python train.py --num_hidden_layers=12 --hidden_size=96 --num_attention_heads=2 --num_key_value_heads=1 --head_dim=64 --intermediate_size=576 --vocab_size=8192 --hidden_act="gelu" --norm="layernorm" --norm_place="pre" --norm_eps=1e-05 --positions="learned" --qk_norm=false --attn_scale=0.125 --bias="none" --tie_word_embeddings=true --parallel_block=false --init="normal" --init_std_qkv=0.051 --init_std_o=0.0104 --init_std_up=0.051 --init_std_down=0.0104 --optimizer="soap_variant" --learning_rate=0.00695 --beta1=0.95 --beta2=0.95 --weight_decay=0.049 --lr_head=0.00914 --max_grad_norm=1.0 --warmup_steps=200 --schedule="wsd" --decay_fraction=0.726 --decay_shape="linear" --final_lr_fraction=0.0 --batch_tokens=32768 --max_seq_len=1024 --doc_mask=true --train_tokens=105500000 --max_steps=3220 --dataset="wikipedia_en"
Each number is 50 + 10 x the weight over the matrix's rms, rounded and kept within 0 to 99. Layers, rows and columns count from 0.

# down: layer 3 MLP down (transposed), 576x96, rms 0.198, rows 196-295, columns 0-31
# up: layer 3 MLP up, 576x96, rms 0.222, rows 197-296, columns 0-31
down196:48 53 49 41 54 47 41 53 50 54 55 37 55 53 40 47 52 51 39 51 72 58 50 54 47 42 46 48 39 51 54 54
up197:51 42 45 60 47 39 23 52 36 38 58 56 44 47 59 49 45 39 49 43 54 40 56 52 25 48 53 55 42 41 24 38
down197:66 64 37 68 48 50 49 55 52 73 34 59 53 46 57 59 46 63 50 45 35 55 71 67 35 41 38 51 55 48 34 44
up198:47 61 60 44 47 48 64 52 62 56 60 54 42 60 49 61 45 56 52 51 45 46 42 62 47 44 40 61 34 62 66 57
down198:64 69 47 52 32 62 50 58 66 33 40 56 53 62 42 54 48 46 58 57 43 55 35 49 45 50 53 44 60 49 53 56
up199:46 48 52 47 58 61 36 40 56 61 56 44 53 54 54 52 56 48 49 52 45 56 42 42 44 47 45 54 41 46 50 51
down199:50 63 56 32 69 53 54 44 53 50 43 49 48 55 68 35 50 43 48 48 60 39 57 37 46 53 52 47 50 55 53 46
up200:41 45 75 43 47 52 52 49 45 48 52 43 55 53 44 48 47 40 49 44 44 49 35 44 43 55 53 65 43 63 68 45
down200:59 34 46 54 60 53 60 49 49 46 57 49 47 59 54 41 64 51 49 52 58 32 61 42 40 50 43 58 71 48 45 45
up201:41 50 53 46 50 51 57 53 40 53 52 49 60 57 54 49 46 29 52 46 45 49 63 54 59 54 42 55 40 48 69 58
down201:43 48 50 43 46 42 50 49 51 46 50 50 50 70 44 49 57 47 46 53 53 55 52 49 40 50 41 53 56 56 47 50
up202:55 53 50 50 37 55 39 52 50 47 45 52 64 34 54 53 47 48 57 42 51 56 65 25 39 54 57 43 43 29 41 56
down202:32 52 41 56 51 53 42 61 50 35 52 45 34 40 34 41 62 45 64 55 68 60 59 48 43 46 53 48 44 43 55 42
up203:60 45 52 58 41 44 42 34 58 54 49 52 58 44 57 41 52 32 43 60 36 53 39 50 56 55 44 53 25 47 48 47
down203:61 29 44 52 51 46 54 68 37 55 47 32 66 54 29 60 53 53 44 41 37 62 56 44 53 43 38 60 39 42 49 60
up204:42 49 40 45 50 56 48 47 36 34 54 41 74 53 48 38 50 58 57 68 52 35 45 49 63 46 48 43 62 63 52 60
down204:48 51 63 61 47 53 61 37 69 48 52 57 35 38 41 55 41 55 80 39 34 52 59 53 53 44 61 60 36 48 36 41
up205:50 34 54 49 47 67 50 45 73 48 65 24 56 51 56 59 43 40 58 51 59 41 58 51 34 70 30 42 53 56 35 55
down205:54 51 51 53 47 40 57 50 58 54 50 76 47 48 42 53 49 48 51 45 49 42 58 43 41 41 63 65 57 58 51 59
up206:62 75 48 54 47 55 45 34 50 44 36 52 56 46 52 53 41 47 52 46 51 53 69 43 59 44 40 41 41 61 52 61
down206:39 53 40 48 44 64 53 48 61 36 55 51 53 46 50 66 40 41 51 59 51 44 52 53 54 57 43 65 30 40 59 52
up207:55 42 47 63 71 54 49 46 43 51 61 34 44 58 59 38 42 43 42 82 62 43 67 46 52 20 49 44 57 48 48 46
down207:47 72 77 60 37 28 56 40 64 76 22 65 47 64 39 38 56 70 54 45 32 47 47 37 48 63 39 61 51 45 63 44
up208:56 54 43 51 47 59 47 59 42 45 41 46 43 48 54 55 51 42 53 37 41 41 47 51 59 42 40 44 48 45 38 60
down208:54 49 55 58 64 51 46 63 39 50 54 67 43 55 53 46 54 38 42 54 50 41 32 46 43 43 45 51 51 62 61 55
up209:56 37 35 38 50 51 48 59 30 54 43 59 49 61 76 42 43 41 50 53 62 46 42 50 35 53 72 40 18 31 57 65
down209:46 53 68 56 39 45 51 37 64 66 48 50 58 35 54 44 41 58 66 56 51 50 50 56 74 69 56 83 33 46 35 40
up210:52 48 57 58 45 63 45 42 50 38 45 49 64 70 36 51 49 47 45 58 43 51 52 46 52 48 24 66 44 61 42 51
down210:27 40 44 45 66 52 58 54 25 57 55 61 66 64 45 51 64 57 37 54 63 55 46 51 42 43 41 50 62 62 48 49
up211:35 25 62 54 61 64 52 64 37 67 49 58 64 66 34 46 63 39 63 33 45 67 37 47 66 49 81 50 52 73 45 47
down211:59 68 51 67 54 08 65 60 59 71 39 46 35 51 42 33 68 48 41 44 47 60 48 19 45 42 49 57 63 65 49 44
up212:69 59 38 42 66 63 52 62 57 45 58 54 52 52 31 29 45 60 50 38 33 59 50 56 47 53 51 48 48 45 43 55
down212:48 59 34 51 64 58 46 57 54 56 53 58 66 58 74 34 33 52 56 53 52 51 63 45 58 35 55 50 54 52 49 43
up213:78 55 35 50 47 62 44 26 50 36 54 47 50 49 64 46 55 50 53 50 38 61 38 43 55 44 61 46 44 38 43 42
down213:42 56 42 50 34 57 44 62 31 39 56 39 68 50 76 53 54 47 48 54 38 62 57 52 39 40 43 55 35 29 63 48
up214:61 45 44 41 57 50 36 51 33 45 38 54 58 56 56 41 50 63 61 47 54 69 50 54 61 59 37 32 38 53 54 57
down214:57 70 45 53 51 34 73 46 27 47 51 55 53 41 58 47 46 45 37 57 58 50 52 39 42 38 46 55 42 71 52 46
up215:61 42 43 46 57 57 50 68 44 41 37 63 65 46 58 56 53 51 51 50 48 51 69 47 54 50 55 42 57 45 45 46
down215:40 53 51 42 54 60 51 66 60 49 53 56 41 57 48 54 46 54 52 70 59 79 40 62 59 35 41 64 48 48 51 47
up216:64 54 58 58 50 41 38 44 45 48 52 37 39 56 65 51 58 46 55 50 51 54 50 43 36 52 40 47 57 54 56 48
down216:58 40 33 51 45 60 53 48 57 45 56 56 55 61 45 26 45 57 40 56 54 57 43 45 56 56 52 60 46 51 48 42
up217:74 42 47 34 49 61 43 44 42 46 52 32 65 52 37 51 61 48 50 52 47 66 22 53 73 62 66 34 50 60 54 56
down217:41 48 52 51 45 50 60 51 35 45 45 51 61 52 45 37 54 46 40 48 46 68 51 56 34 44 50 70 43 57 29 25
up218:35 69 43 33 59 41 42 52 63 50 47 43 46 51 54 39 44 54 54 51 62 49 51 34 32 58 56 71 59 51 49 44
down218:51 51 43 55 38 45 53 43 57 54 50 62 53 51 49 50 39 74 55 48 40 53 34 50 52 58 52 70 29 45 47 65
up219:55 57 29 66 37 29 62 42 62 47 32 47 53 43 50 63 44 34 46 65 54 53 57 45 41 61 40 50 60 45 59 53
down219:57 63 38 57 39 53 42 62 46 53 31 60 54 74 57 66 24 48 47 44 37 67 59 42 46 59 52 58 52 50 59 39
up220:63 61 48 39 61 36 46 54 56 64 52 47 37 52 44 42 40 57 37 73 53 59 53 37 51 42 55 28 64 35 46 59
down220:43 51 51 59 59 43 50 56 49 48 59 42 50 53 37 56 58 34 62 54 60 46 48 62 47 50 49 55 44 39 49 62
up221:57 53 57 51 61 38 65 38 65 51 47 50 46 58 41 77 54 36 40 45 47 50 52 51 47 61 53 48 57 34 61 59
down221:40 38 44 46 45 51 65 46 45 53 46 60 41 51 42 59 49 42 48 55 58 62 21 51 39 62 40 38 58 58 47 50
up222:58 35 59 64 41 44 42 56 47 49 35 70 48 66 68 56 74 45 52 35 51 56 49 56 45 55 54 33 52 50 58 50
down222:53 47 56 40 49 58 47 49 36 40 57 40 60 39 36 65 22 22 43 59 43 53 50 50 38 54 60 56 43 41 52 43
up223:55 55 50 46 35 46 54 55 39 52 49 60 45 57 50 44 47 40 51 48 48 53 55 43 46 48 43 56 48 50 54 69
down223:46 53 45 50 53 37 38 44 53 53 57 38 48 71 57 41 45 43 57 39 51 57 70 60 58 48 50 55 44 35 53 41
up224:78 58 48 52 43 51 45 63 52 48 60 32 46 41 58 52 52 37 51 48 64 57 44 42 59 37 32 63 36 52 53 46
down224:58 38 45 40 53 62 57 32 39 58 54 30 50 39 65 50 69 27 54 67 62 42 37 54 31 56 56 60 41 67 45 45
up225:46 60 39 60 49 44 49 62 38 40 55 65 58 58 59 54 35 46 37 57 36 50 58 52 55 68 43 36 64 42 54 60
down225:59 39 41 52 52 57 54 38 47 41 54 33 42 41 51 37 42 47 57 33 58 59 42 52 43 54 47 50 41 50 49 50
up226:38 47 61 61 51 57 44 59 50 61 63 46 50 60 51 37 51 62 42 59 46 66 46 50 57 46 49 41 62 44 58 59
down226:54 48 59 51 59 58 36 44 53 52 60 41 43 51 54 45 50 62 41 45 57 55 58 58 43 37 37 40 37 56 42 30
up227:63 43 43 46 39 50 60 46 54 66 40 56 53 48 54 43 50 40 43 52 45 44 47 51 44 53 37 52 53 54 46 56
down227:59 49 66 54 55 44 42 51 72 63 50 41 55 52 40 40 50 47 60 66 67 47 48 54 56 41 41 33 52 39 55 57
up228:33 46 50 51 50 27 59 61 45 50 52 37 46 46 59 71 27 53 56 40 45 37 56 64 45 42 40 65 44 51 55 56
down228:57 47 38 61 46 62 52 55 44 45 48 46 57 43 52 52 55 59 42 56 49 50 35 45 39 51 55 46 39 56 62 48
up229:60 53 52 53 44 27 34 43 44 56 30 42 49 53 59 38 30 60 49 60 57 46 59 41 51 59 39 46 46 45 33 36
down229:63 64 53 56 52 41 41 59 39 44 52 49 43 51 48 48 75 55 32 50 45 41 47 29 48 60 70 57 56 64 51 50
up230:43 59 33 29 66 60 57 49 55 35 57 46 43 54 49 45 60 43 62 34 56 50 46 60 27 46 43 22 44 58 38 64
down230:36 49 58 64 36 64 35 29 38 47 49 59 55 54 44 59 45 43 36 55 21 22 44 53 57 47 53 45 59 22 64 46
up231:56 43 46 40 52 38 52 46 48 70 45 38 42 38 58 55 40 59 58 58 47 48 50 58 41 50 46 43 44 36 57 56
down231:46 59 50 69 66 39 38 47 47 78 49 56 44 40 65 49 46 49 47 54 58 68 63 52 63 63 45 50 49 57 64 63
up232:54 49 50 55 39 41 58 71 32 45 40 15 49 65 53 43 64 60 49 51 44 43 40 52 43 45 47 49 39 47 49 42
down232:52 54 44 56 45 59 38 44 59 67 42 52 51 50 48 62 51 59 43 53 46 26 46 39 42 70 53 44 34 50 48 41
up233:47 75 42 27 48 52 38 46 58 45 52 47 47 49 77 37 47 31 49 46 64 42 44 49 23 33 44 61 50 39 61 41
down233:40 50 53 36 50 44 60 51 29 59 55 55 72 60 43 43 38 42 33 48 64 51 63 48 59 71 40 43 48 76 59 58
up234:51 63 43 62 47 55 58 54 51 31 54 48 67 50 49 52 47 44 45 51 59 62 53 53 46 52 52 71 49 54 37 52
down234:62 54 46 52 51 63 43 45 41 64 55 38 39 44 60 66 40 62 36 65 44 57 41 57 56 52 53 47 36 45 64 56
up235:49 43 68 39 50 37 49 55 38 59 68 44 49 53 48 42 59 39 51 48 48 54 44 58 49 40 53 62 44 52 45 61
down235:40 54 55 43 57 43 60 56 52 52 49 50 26 37 58 51 41 60 58 51 59 52 67 51 47 50 36 43 51 54 39 50
up236:38 50 48 56 35 51 38 29 46 53 50 47 48 62 48 40 50 64 26 42 37 57 39 64 63 39 34 43 40 48 39 46
down236:51 30 49 50 58 46 45 55 47 56 50 65 59 29 46 67 52 59 48 55 46 52 38 61 58 57 31 58 45 42 56 54
up237:53 60 42 43 40 53 52 54 35 48 39 37 42 50 63 32 40 41 51 40 41 37 81 65 33 48 46 44 49 59 43 34
down237:57 61 60 25 58 55 62 66 62 40 39 46 52 56 30 53 31 44 47 44 57 73 43 48 51 53 58 43 67 44 60 60
up238:53 56 60 43 27 43 54 61 32 53 51 56 51 51 66 64 52 45 57 56 37 75 39 43 42 56 44 53 57 35 59 63
down238:37 37 32 62 62 39 34 54 47 53 59 62 58 48 41 47 61 51 48 39 60 48 53 38 55 50 53 56 53 46 61 33
up239:53 37 45 37 51 42 64 33 62 55 36 46 56 57 42 55 31 34 77 48 31 38 55 59 36 55 57 56 47 50 49 40
down239:45 48 45 34 50 42 62 34 64 55 43 60 53 53 60 60 51 53 51 47 50 42 38 57 50 44 48 56 38 65 38 49
up240:54 50 41 21 50 51 58 47 52 47 55 63 64 66 45 67 47 30 60 46 50 59 54 38 38 50 57 43 56 66 52 60
down240:46 57 61 44 65 60 40 43 48 47 52 44 50 39 49 60 62 53 56 51 52 62 56 54 41 52 63 54 50 36 50 45
up241:53 63 61 50 55 40 75 33 55 37 44 41 45 54 35 63 46 47 28 56 43 44 47 62 50 45 51 36 59 34 46 58
down241:63 62 56 49 37 48 60 40 34 60 45 50 32 39 50 59 40 55 48 41 46 52 58 47 49 53 49 31 61 29 55 66
up242:36 76 63 52 50 49 42 45 63 39 54 47 41 60 71 41 43 51 50 50 52 54 45 43 43 54 58 69 52 46 52 42
down242:62 49 43 57 48 51 42 60 63 68 39 47 48 31 57 57 58 51 31 35 26 56 43 55 64 64 48 45 44 40 50 55
up243:52 57 60 45 48 43 46 43 48 64 70 63 38 48 54 56 43 55 39 54 48 35 45 60 60 35 42 45 56 44 55 39
down243:64 47 43 64 51 54 44 55 43 55 43 59 51 31 47 45 61 55 31 42 35 59 39 59 53 57 43 32 54 40 53 60
up244:63 52 67 43 58 41 61 50 50 49 54 40 39 58 66 44 41 63 65 62 51 55 58 47 64 46 47 49 46 50 43 61
down244:52 38 47 38 71 53 44 52 44 47 38 59 51 58 47 49 54 58 55 37 49 53 54 52 48 34 64 39 59 68 60 44
up245:47 64 50 48 39 61 56 48 34 61 65 48 49 55 43 70 48 56 59 46 40 48 50 45 55 48 54 37 48 53 67 60
down245:50 46 47 63 47 36 54 54 56 54 45 49 42 42 61 35 60 52 45 46 46 64 57 58 41 51 41 36 52 70 31 45
up246:62 21 59 59 51 59 72 57 53 58 49 47 49 51 46 65 31 45 54 40 62 45 47 35 54 54 52 56 46 56 52 46
down246:51 45 64 28 52 55 48 58 53 22 56 53 67 58 43 78 42 47 34 53 53 45 53 49 49 56 58 47 45 39 44 36
up247:54 51 52 49 37 60 44 46 70 41 54 52 48 71 39 58 59 38 48 48 45 66 44 32 54 70 72 34 73 47 40 43
down247:40 51 69 45 59 69 61 58 42 45 52 57 51 39 58 49 37 48 55 48 56 49 60 48 51 56 52 67 32 53 47 50
up248:42 45 43 38 41 42 43 43 48 46 44 42 34 63 47 38 51 52 54 44 55 44 30 54 33 57 45 55 30 53 52 68
down248:64 46 38 45 36 54 54 56 65 41 55 49 40 42 36 50 54 50 54 40 39 52 41 42 61 44 53 39 57 46 56 55
up249:62 42 39 48 32 44 46 64 50 47 55 41 52 50 47 65 41 52 57 53 46 38 50 36 50 50 54 52 70 58 60 55
down249:57 64 47 68 50 56 48 41 43 44 40 55 53 44 61 48 47 48 54 35 46 54 46 55 34 44 66 51 44 49 60 33
up250:50 55 37 45 30 42 54 59 54 55 52 61 39 55 42 35 41 47 59 54 35 42 45 52 59 54 58 53 68 34 45 42
down250:62 63 49 47 62 65 53 51 49 42 48 70 55 51 46 40 28 61 35 57 53 40 45 48 51 33 48 47 30 61 51 51
up251:67 65 42 47 51 49 36 54 49 53 52 62 51 44 68 70 42 41 45 45 52 56 61 53 52 53 44 38 48 53 44 42
down251:42 67 45 47 54 45 47 44 54 46 38 63 56 38 39 42 44 43 24 33 70 49 49 37 41 49 47 53 55 53 33 38
up252:53 44 34 55 27 31 35 59 30 63 55 42 66 47 49 61 52 43 44 43 42 35 51 57 49 50 64 47 60 36 53 66
down252:64 61 74 59 67 65 59 55 50 43 48 48 48 51 47 40 52 28 62 55 53 52 54 56 53 53 62 26 41 51 43 54
up253:77 51 49 55 34 39 43 64 56 65 42 50 64 61 46 62 57 65 42 46 44 80 50 46 43 48 60 25 37 52 72 42
down253:35 52 54 49 59 59 54 64 63 40 62 45 68 58 52 56 59 50 41 52 52 46 46 42 48 41 57 39 54 45 76 67
up254:51 36 66 46 60 55 72 43 57 74 47 45 61 62 56 25 64 55 59 29 43 41 54 42 44 37 35 36 48 66 52 40
down254:43 47 66 60 56 48 64 63 36 74 35 57 49 44 25 51 56 76 53 60 52 38 36 40 47 62 52 21 63 68 53 61
up255:62 58 46 48 49 48 54 42 55 49 47 47 46 46 48 58 41 62 47 45 47 48 62 48 65 65 27 40 38 44 43 63
down255:40 48 45 42 66 38 48 45 58 62 47 59 66 47 47 53 69 52 54 34 54 41 60 45 58 50 44 37 48 63 49 42
up256:45 34 63 58 47 52 42 61 53 18 40 27 38 55 53 45 22 35 47 58 59 43 51 35 49 45 41 65 67 31 44 54
down256:40 34 37 56 48 55 27 47 71 28 51 68 36 59 49 54 39 38 48 57 55 55 54 54 43 64 65 81 27 51 21 57
up257:54 43 49 40 58 58 50 25 60 54 43 45 39 41 35 49 72 53 16 49 59 53 42 52 45 27 53 53 34 39 48 45
down257:68 49 39 73 60 55 28 61 55 45 64 49 60 30 54 33 44 64 71 47 47 44 59 43 56 38 67 56 43 53 45 35
up258:68 55 39 69 56 40 37 37 48 54 35 47 50 51 48 47 57 61 46 45 45 54 40 49 34 27 58 50 35 75 55 46
down258:58 51 40 37 58 71 53 36 52 51 62 58 59 60 59 53 43 41 46 79 61 47 57 54 54 48 68 45 38 38 30 45
up259:48 42 37 40 56 49 48 48 44 51 60 52 55 61 57 45 58 55 57 48 43 56 55 54 50 48 68 54 43 43 34 59
down259:39 56 37 49 48 58 39 42 45 44 38 45 33 42 56 56 55 51 50 46 58 55 45 48 46 40 56 54 62 59 51 55
up260:49 46 45 44 54 45 46 40 61 46 53 36 68 65 61 49 43 68 43 45 53 43 64 54 60 54 48 36 51 57 45 58
down260:44 45 51 38 73 63 41 62 48 58 60 51 60 48 38 48 56 50 68 41 39 62 49 51 61 40 61 49 42 50 42 46
up261:39 59 30 59 53 66 58 37 53 60 35 56 38 52 47 34 63 43 68 49 47 48 47 52 31 60 42 41 50 45 67 56
down261:53 46 58 48 48 46 42 46 53 58 41 67 37 68 48 53 55 65 58 44 65 71 46 49 50 33 61 35 43 48 46 54
up262:62 32 58 37 39 43 68 50 57 53 50 43 39 67 47 53 58 53 46 44 55 41 58 60 64 38 45 59 53 44 72 57
down262:53 60 52 54 34 36 57 48 47 50 51 52 54 41 48 49 57 60 41 52 44 45 65 53 50 51 39 62 57 71 62 53
up263:45 51 52 49 64 42 51 36 47 67 44 64 42 41 48 40 43 53 53 35 66 34 59 35 39 39 48 56 40 45 50 37
down263:40 26 63 60 52 50 37 54 55 47 43 59 55 59 57 64 55 62 63 51 64 55 47 58 66 39 55 42 54 52 53 55
up264:49 62 50 49 43 57 50 42 63 39 48 49 53 44 50 52 52 38 50 49 36 55 54 56 43 46 58 49 61 54 59 45
down264:51 46 59 41 51 28 60 33 55 64 52 53 46 48 60 48 80 38 52 55 65 61 42 53 55 48 69 45 35 54 60 50
up265:53 49 56 57 30 57 34 43 71 40 38 57 57 56 55 52 50 64 64 41 36 35 58 61 49 40 56 52 51 45 62 60
down265:59 47 69 41 47 51 71 53 36 53 33 49 58 47 61 57 64 48 46 51 59 48 59 23 53 43 48 32 59 36 54 55
up266:51 63 60 50 35 70 44 52 49 69 46 58 55 49 65 58 49 51 55 50 57 63 52 49 69 41 48 35 46 51 55 57
down266:55 53 47 51 60 48 54 58 58 49 51 61 61 53 61 50 50 46 59 55 40 42 58 50 48 56 43 42 50 56 43 44
up267:59 49 63 46 59 53 51 53 51 58 46 35 52 46 46 60 36 55 54 62 55 39 59 49 46 45 40 44 55 48 48 56
down267:48 52 45 37 69 54 63 43 46 57 38 53 55 31 50 55 54 55 49 40 64 41 50 40 45 32 45 47 45 52 50 50
up268:39 47 51 42 54 40 42 67 41 43 55 40 51 62 46 52 33 56 52 79 56 34 55 41 45 54 41 53 57 66 51 42
down268:28 66 23 36 51 48 42 47 47 38 43 41 63 59 61 66 45 37 43 50 45 60 32 45 38 50 56 65 47 71 42 52
up269:59 57 36 53 56 47 55 70 43 49 47 60 41 65 57 54 52 41 60 45 60 64 40 40 41 61 51 37 59 48 54 52
down269:59 61 43 59 43 53 51 61 44 47 34 44 49 52 51 38 47 39 34 34 41 55 56 44 39 63 51 49 49 56 33 43
up270:53 35 56 44 55 39 41 44 70 54 60 63 36 50 56 59 70 55 55 58 43 64 50 57 54 45 69 43 50 37 41 58
down270:41 57 66 46 51 54 53 28 47 47 52 39 47 32 53 47 41 46 63 64 68 56 58 46 44 51 51 46 46 55 53 43
up271:53 50 52 59 56 33 58 59 52 40 51 60 72 52 45 52 65 50 51 45 57 40 41 37 53 48 45 47 55 42 58 53
down271:47 46 59 63 33 52 56 66 54 32 60 56 51 57 62 40 36 50 67 56 45 49 41 55 45 57 54 44 53 46 49 53
up272:44 46 49 26 62 60 53 60 58 68 43 54 38 60 51 43 59 47 76 51 36 50 39 43 57 38 53 46 49 45 44 42
down272:69 48 48 57 55 45 55 69 69 58 52 50 53 66 54 68 60 65 49 61 45 48 36 32 48 53 46 47 42 60 42 56
up273:60 54 20 33 48 49 44 45 52 67 46 58 36 55 64 47 49 33 65 64 63 53 50 61 43 60 56 38 42 68 52 47
down273:65 51 53 55 56 49 70 53 52 61 59 58 52 64 41 56 35 62 33 46 72 31 41 51 40 86 50 43 28 55 55 49
up274:59 62 57 49 44 35 54 44 47 54 58 47 46 53 54 61 33 48 38 42 46 58 51 52 55 33 45 47 43 46 48 56
down274:58 54 39 41 52 44 35 66 41 41 58 48 70 40 54 51 59 60 59 49 46 46 55 34 57 58 49 45 57 56 44 43
up275:60 48 62 47 36 39 63 37 56 75 60 40 54 56 71 47 54 49 40 42 41 45 54 60 59 40 35 54 28 35 54 45
down275:68 49 49 52 54 51 62 59 56 39 55 48 58 45 51 60 60 78 63 46 33 47 42 47 57 55 45 63 48 39 31 54
up276:48 45 38 54 66 53 60 62 44 58 40 51 67 46 53 43 56 34 60 54 30 44 63 44 35 47 56 57 44 40 36 46
down276:51 70 42 46 50 46 41 51 47 52 51 38 38 56 53 52 50 48 44 45 37 45 44 61 50 37 64 45 42 51 61 46
up277:54 64 40 41 67 26 44 46 52 63 63 43 66 44 53 44 36 54 43 39 66 49 59 30 37 35 55 39 59 30 61 37
down277:44 19 60 37 48 46 52 49 41 41 43 50 48 53 49 53 55 50 46 54 29 46 40 68 51 42 58 46 51 50 56 53
up278:55 61 69 65 54 43 38 60 51 38 64 52 31 38 56 57 46 53 54 59 47 35 58 54 64 51 65 57 43 52 61 55
down278:48 37 50 49 44 43 50 44 61 54 48 46 61 44 32 49 73 56 42 66 54 47 44 52 55 56 41 34 65 59 45 44
up279:40 59 57 57 41 60 55 41 63 47 53 53 56 48 59 50 44 52 47 49 54 57 52 63 53 55 54 45 61 39 47 56
down279:52 52 46 46 53 38 53 52 40 43 52 41 58 53 46 54 52 30 42 53 52 41 36 57 41 63 52 45 29 56 57 45
up280:49 58 44 46 49 41 45 37 48 69 61 47 33 50 43 52 38 63 60 37 56 55 57 57 60 41 49 61 42 40 56 48
down280:49 54 43 45 46 41 52 60 68 58 47 55 29 45 40 48 55 41 57 43 67 40 53 43 56 47 54 35 55 50 53 51
up281:56 56 49 47 62 46 66 40 36 57 44 56 74 48 52 40 48 56 39 59 53 38 45 48 46 36 57 54 61 65 56 47
down281:40 42 54 40 64 49 46 55 62 53 46 36 60 53 49 48 43 45 39 43 54 41 43 63 54 56 46 55 49 50 55 35
up282:49 63 35 29 40 49 34 53 66 49 51 45 44 60 48 56 33 40 60 49 47 43 55 62 36 60 27 57 35 54 49 49
down282:57 53 40 55 37 48 62 37 46 48 55 46 55 48 54 52 57 52 52 54 48 48 58 58 76 57 69 46 48 51 43 56
up283:44 79 66 60 66 49 54 46 54 47 32 65 44 47 53 45 41 56 49 56 49 50 61 33 46 34 10 49 66 59 60 42
down283:38 32 48 44 56 49 34 42 54 51 46 41 60 37 44 52 57 61 70 60 42 39 60 58 62 53 59 53 50 41 44 48
up284:59 56 45 35 51 46 38 49 66 51 34 34 50 61 44 46 65 37 51 45 45 33 56 64 49 53 39 31 56 62 43 65
down284:51 41 52 54 42 59 55 52 33 64 64 63 37 48 48 40 42 40 52 63 45 52 58 61 55 74 36 46 51 21 54 55
up285:52 56 62 53 36 60 55 60 62 59 60 52 50 44 48 39 65 45 50 56 42 64 56 55 71 45 42 56 38 55 41 41
down285:77 44 43 45 46 47 69 43 52 52 62 34 54 46 57 52 57 39 68 33 47 56 35 53 49 56 40 54 63 32 56 70
up286:73 34 57 44 50 54 44 52 61 52 42 39 48 42 44 64 29 64 52 55 56 58 37 63 55 48 16 54 45 67 57 48
down286:48 42 56 39 46 45 48 41 41 46 58 48 75 47 56 53 63 42 47 60 53 35 38 51 47 51 49 48 67 52 43 46
up287:51 55 51 41 51 59 61 46 40 41 37 52 55 59 42 58 43 62 51 60 40 63 50 69 51 62 42 66 42 36 36 55
down287:49 59 41 46 51 59 51 43 57 54 65 53 69 53 49 42 45 54 30 57 47 45 42 48 55 52 45 48 50 63 52 76
up288:61 40 55 44 48 54 50 35 72 62 52 26 37 49 58 39 44 32 64 64 43 43 42 46 54 61 43 60 41 48 65 47
down288:46 56 40 34 49 44 50 65 37 42 45 45 52 62 36 56 15 56 36 47 40 52 50 55 36 53 22 49 55 51 42 53
up289:49 61 61 57 29 54 45 66 50 59 37 37 44 45 41 41 31 59 62 55 42 32 53 55 40 63 39 47 39 63 43 56
down289:48 57 55 60 46 31 47 56 42 53 47 57 43 51 51 67 47 51 44 35 54 78 63 53 51 45 69 59 47 67 64 37
up290:44 40 54 41 48 56 57 44 52 47 42 48 62 37 52 54 39 44 54 26 53 46 45 50 44 52 53 51 70 49 46 36
down290:59 47 55 58 31 62 65 44 44 48 44 52 47 52 57 54 34 45 51 67 53 48 46 33 46 61 39 67 57 42 47 59
up291:51 46 51 50 55 49 50 44 64 43 44 49 39 51 48 43 45 47 51 57 57 66 47 55 54 66 59 40 44 55 33 63
down291:44 38 53 41 50 49 48 50 50 50 61 43 52 39 45 51 72 56 34 47 54 51 49 55 35 50 55 42 58 56 43 56
up292:68 63 68 65 24 50 52 53 46 67 50 45 70 58 51 47 38 51 45 65 72 44 48 43 49 56 37 51 31 46 34 28
down292:57 49 61 59 23 58 57 60 66 46 42 57 65 55 55 31 55 54 51 74 50 38 50 54 46 55 44 51 70 49 54 52
up293:46 54 47 41 51 44 51 53 64 56 55 57 54 46 17 42 60 55 71 52 62 55 39 51 67 53 57 32 34 52 61 62
down293:40 74 44 49 59 48 17 54 48 58 15 54 42 34 65 61 25 66 47 64 50 31 58 33 23 52 36 57 53 48 33 40
up294:46 50 53 57 53 34 63 39 43 60 56 43 49 49 53 46 43 40 62 55 51 50 49 52 56 50 48 58 38 47 56 45
down294:57 45 48 55 59 56 43 51 55 49 55 42 56 53 51 42 50 54 39 52 62 40 57 51 45 58 46 64 59 38 46 44
up295:38 44 39 33 43 48 45 58 51 47 51 59 26 64 50 41 38 38 69 44 50 49 41 48 54 49 51 54 53 52 44 59
down295:54 32 47 33 67 64 48 36 66 51 44 37 56 45 25 48 53 50 43 56 71 63 51 41 44 42 25 38 38 63 37 48
up296:63 47 50 51 44 54 71 37 61 59 37 52 60 46 46 68 33 57 35 61 45 35 38 63 35 52 42 51 35 44 52 45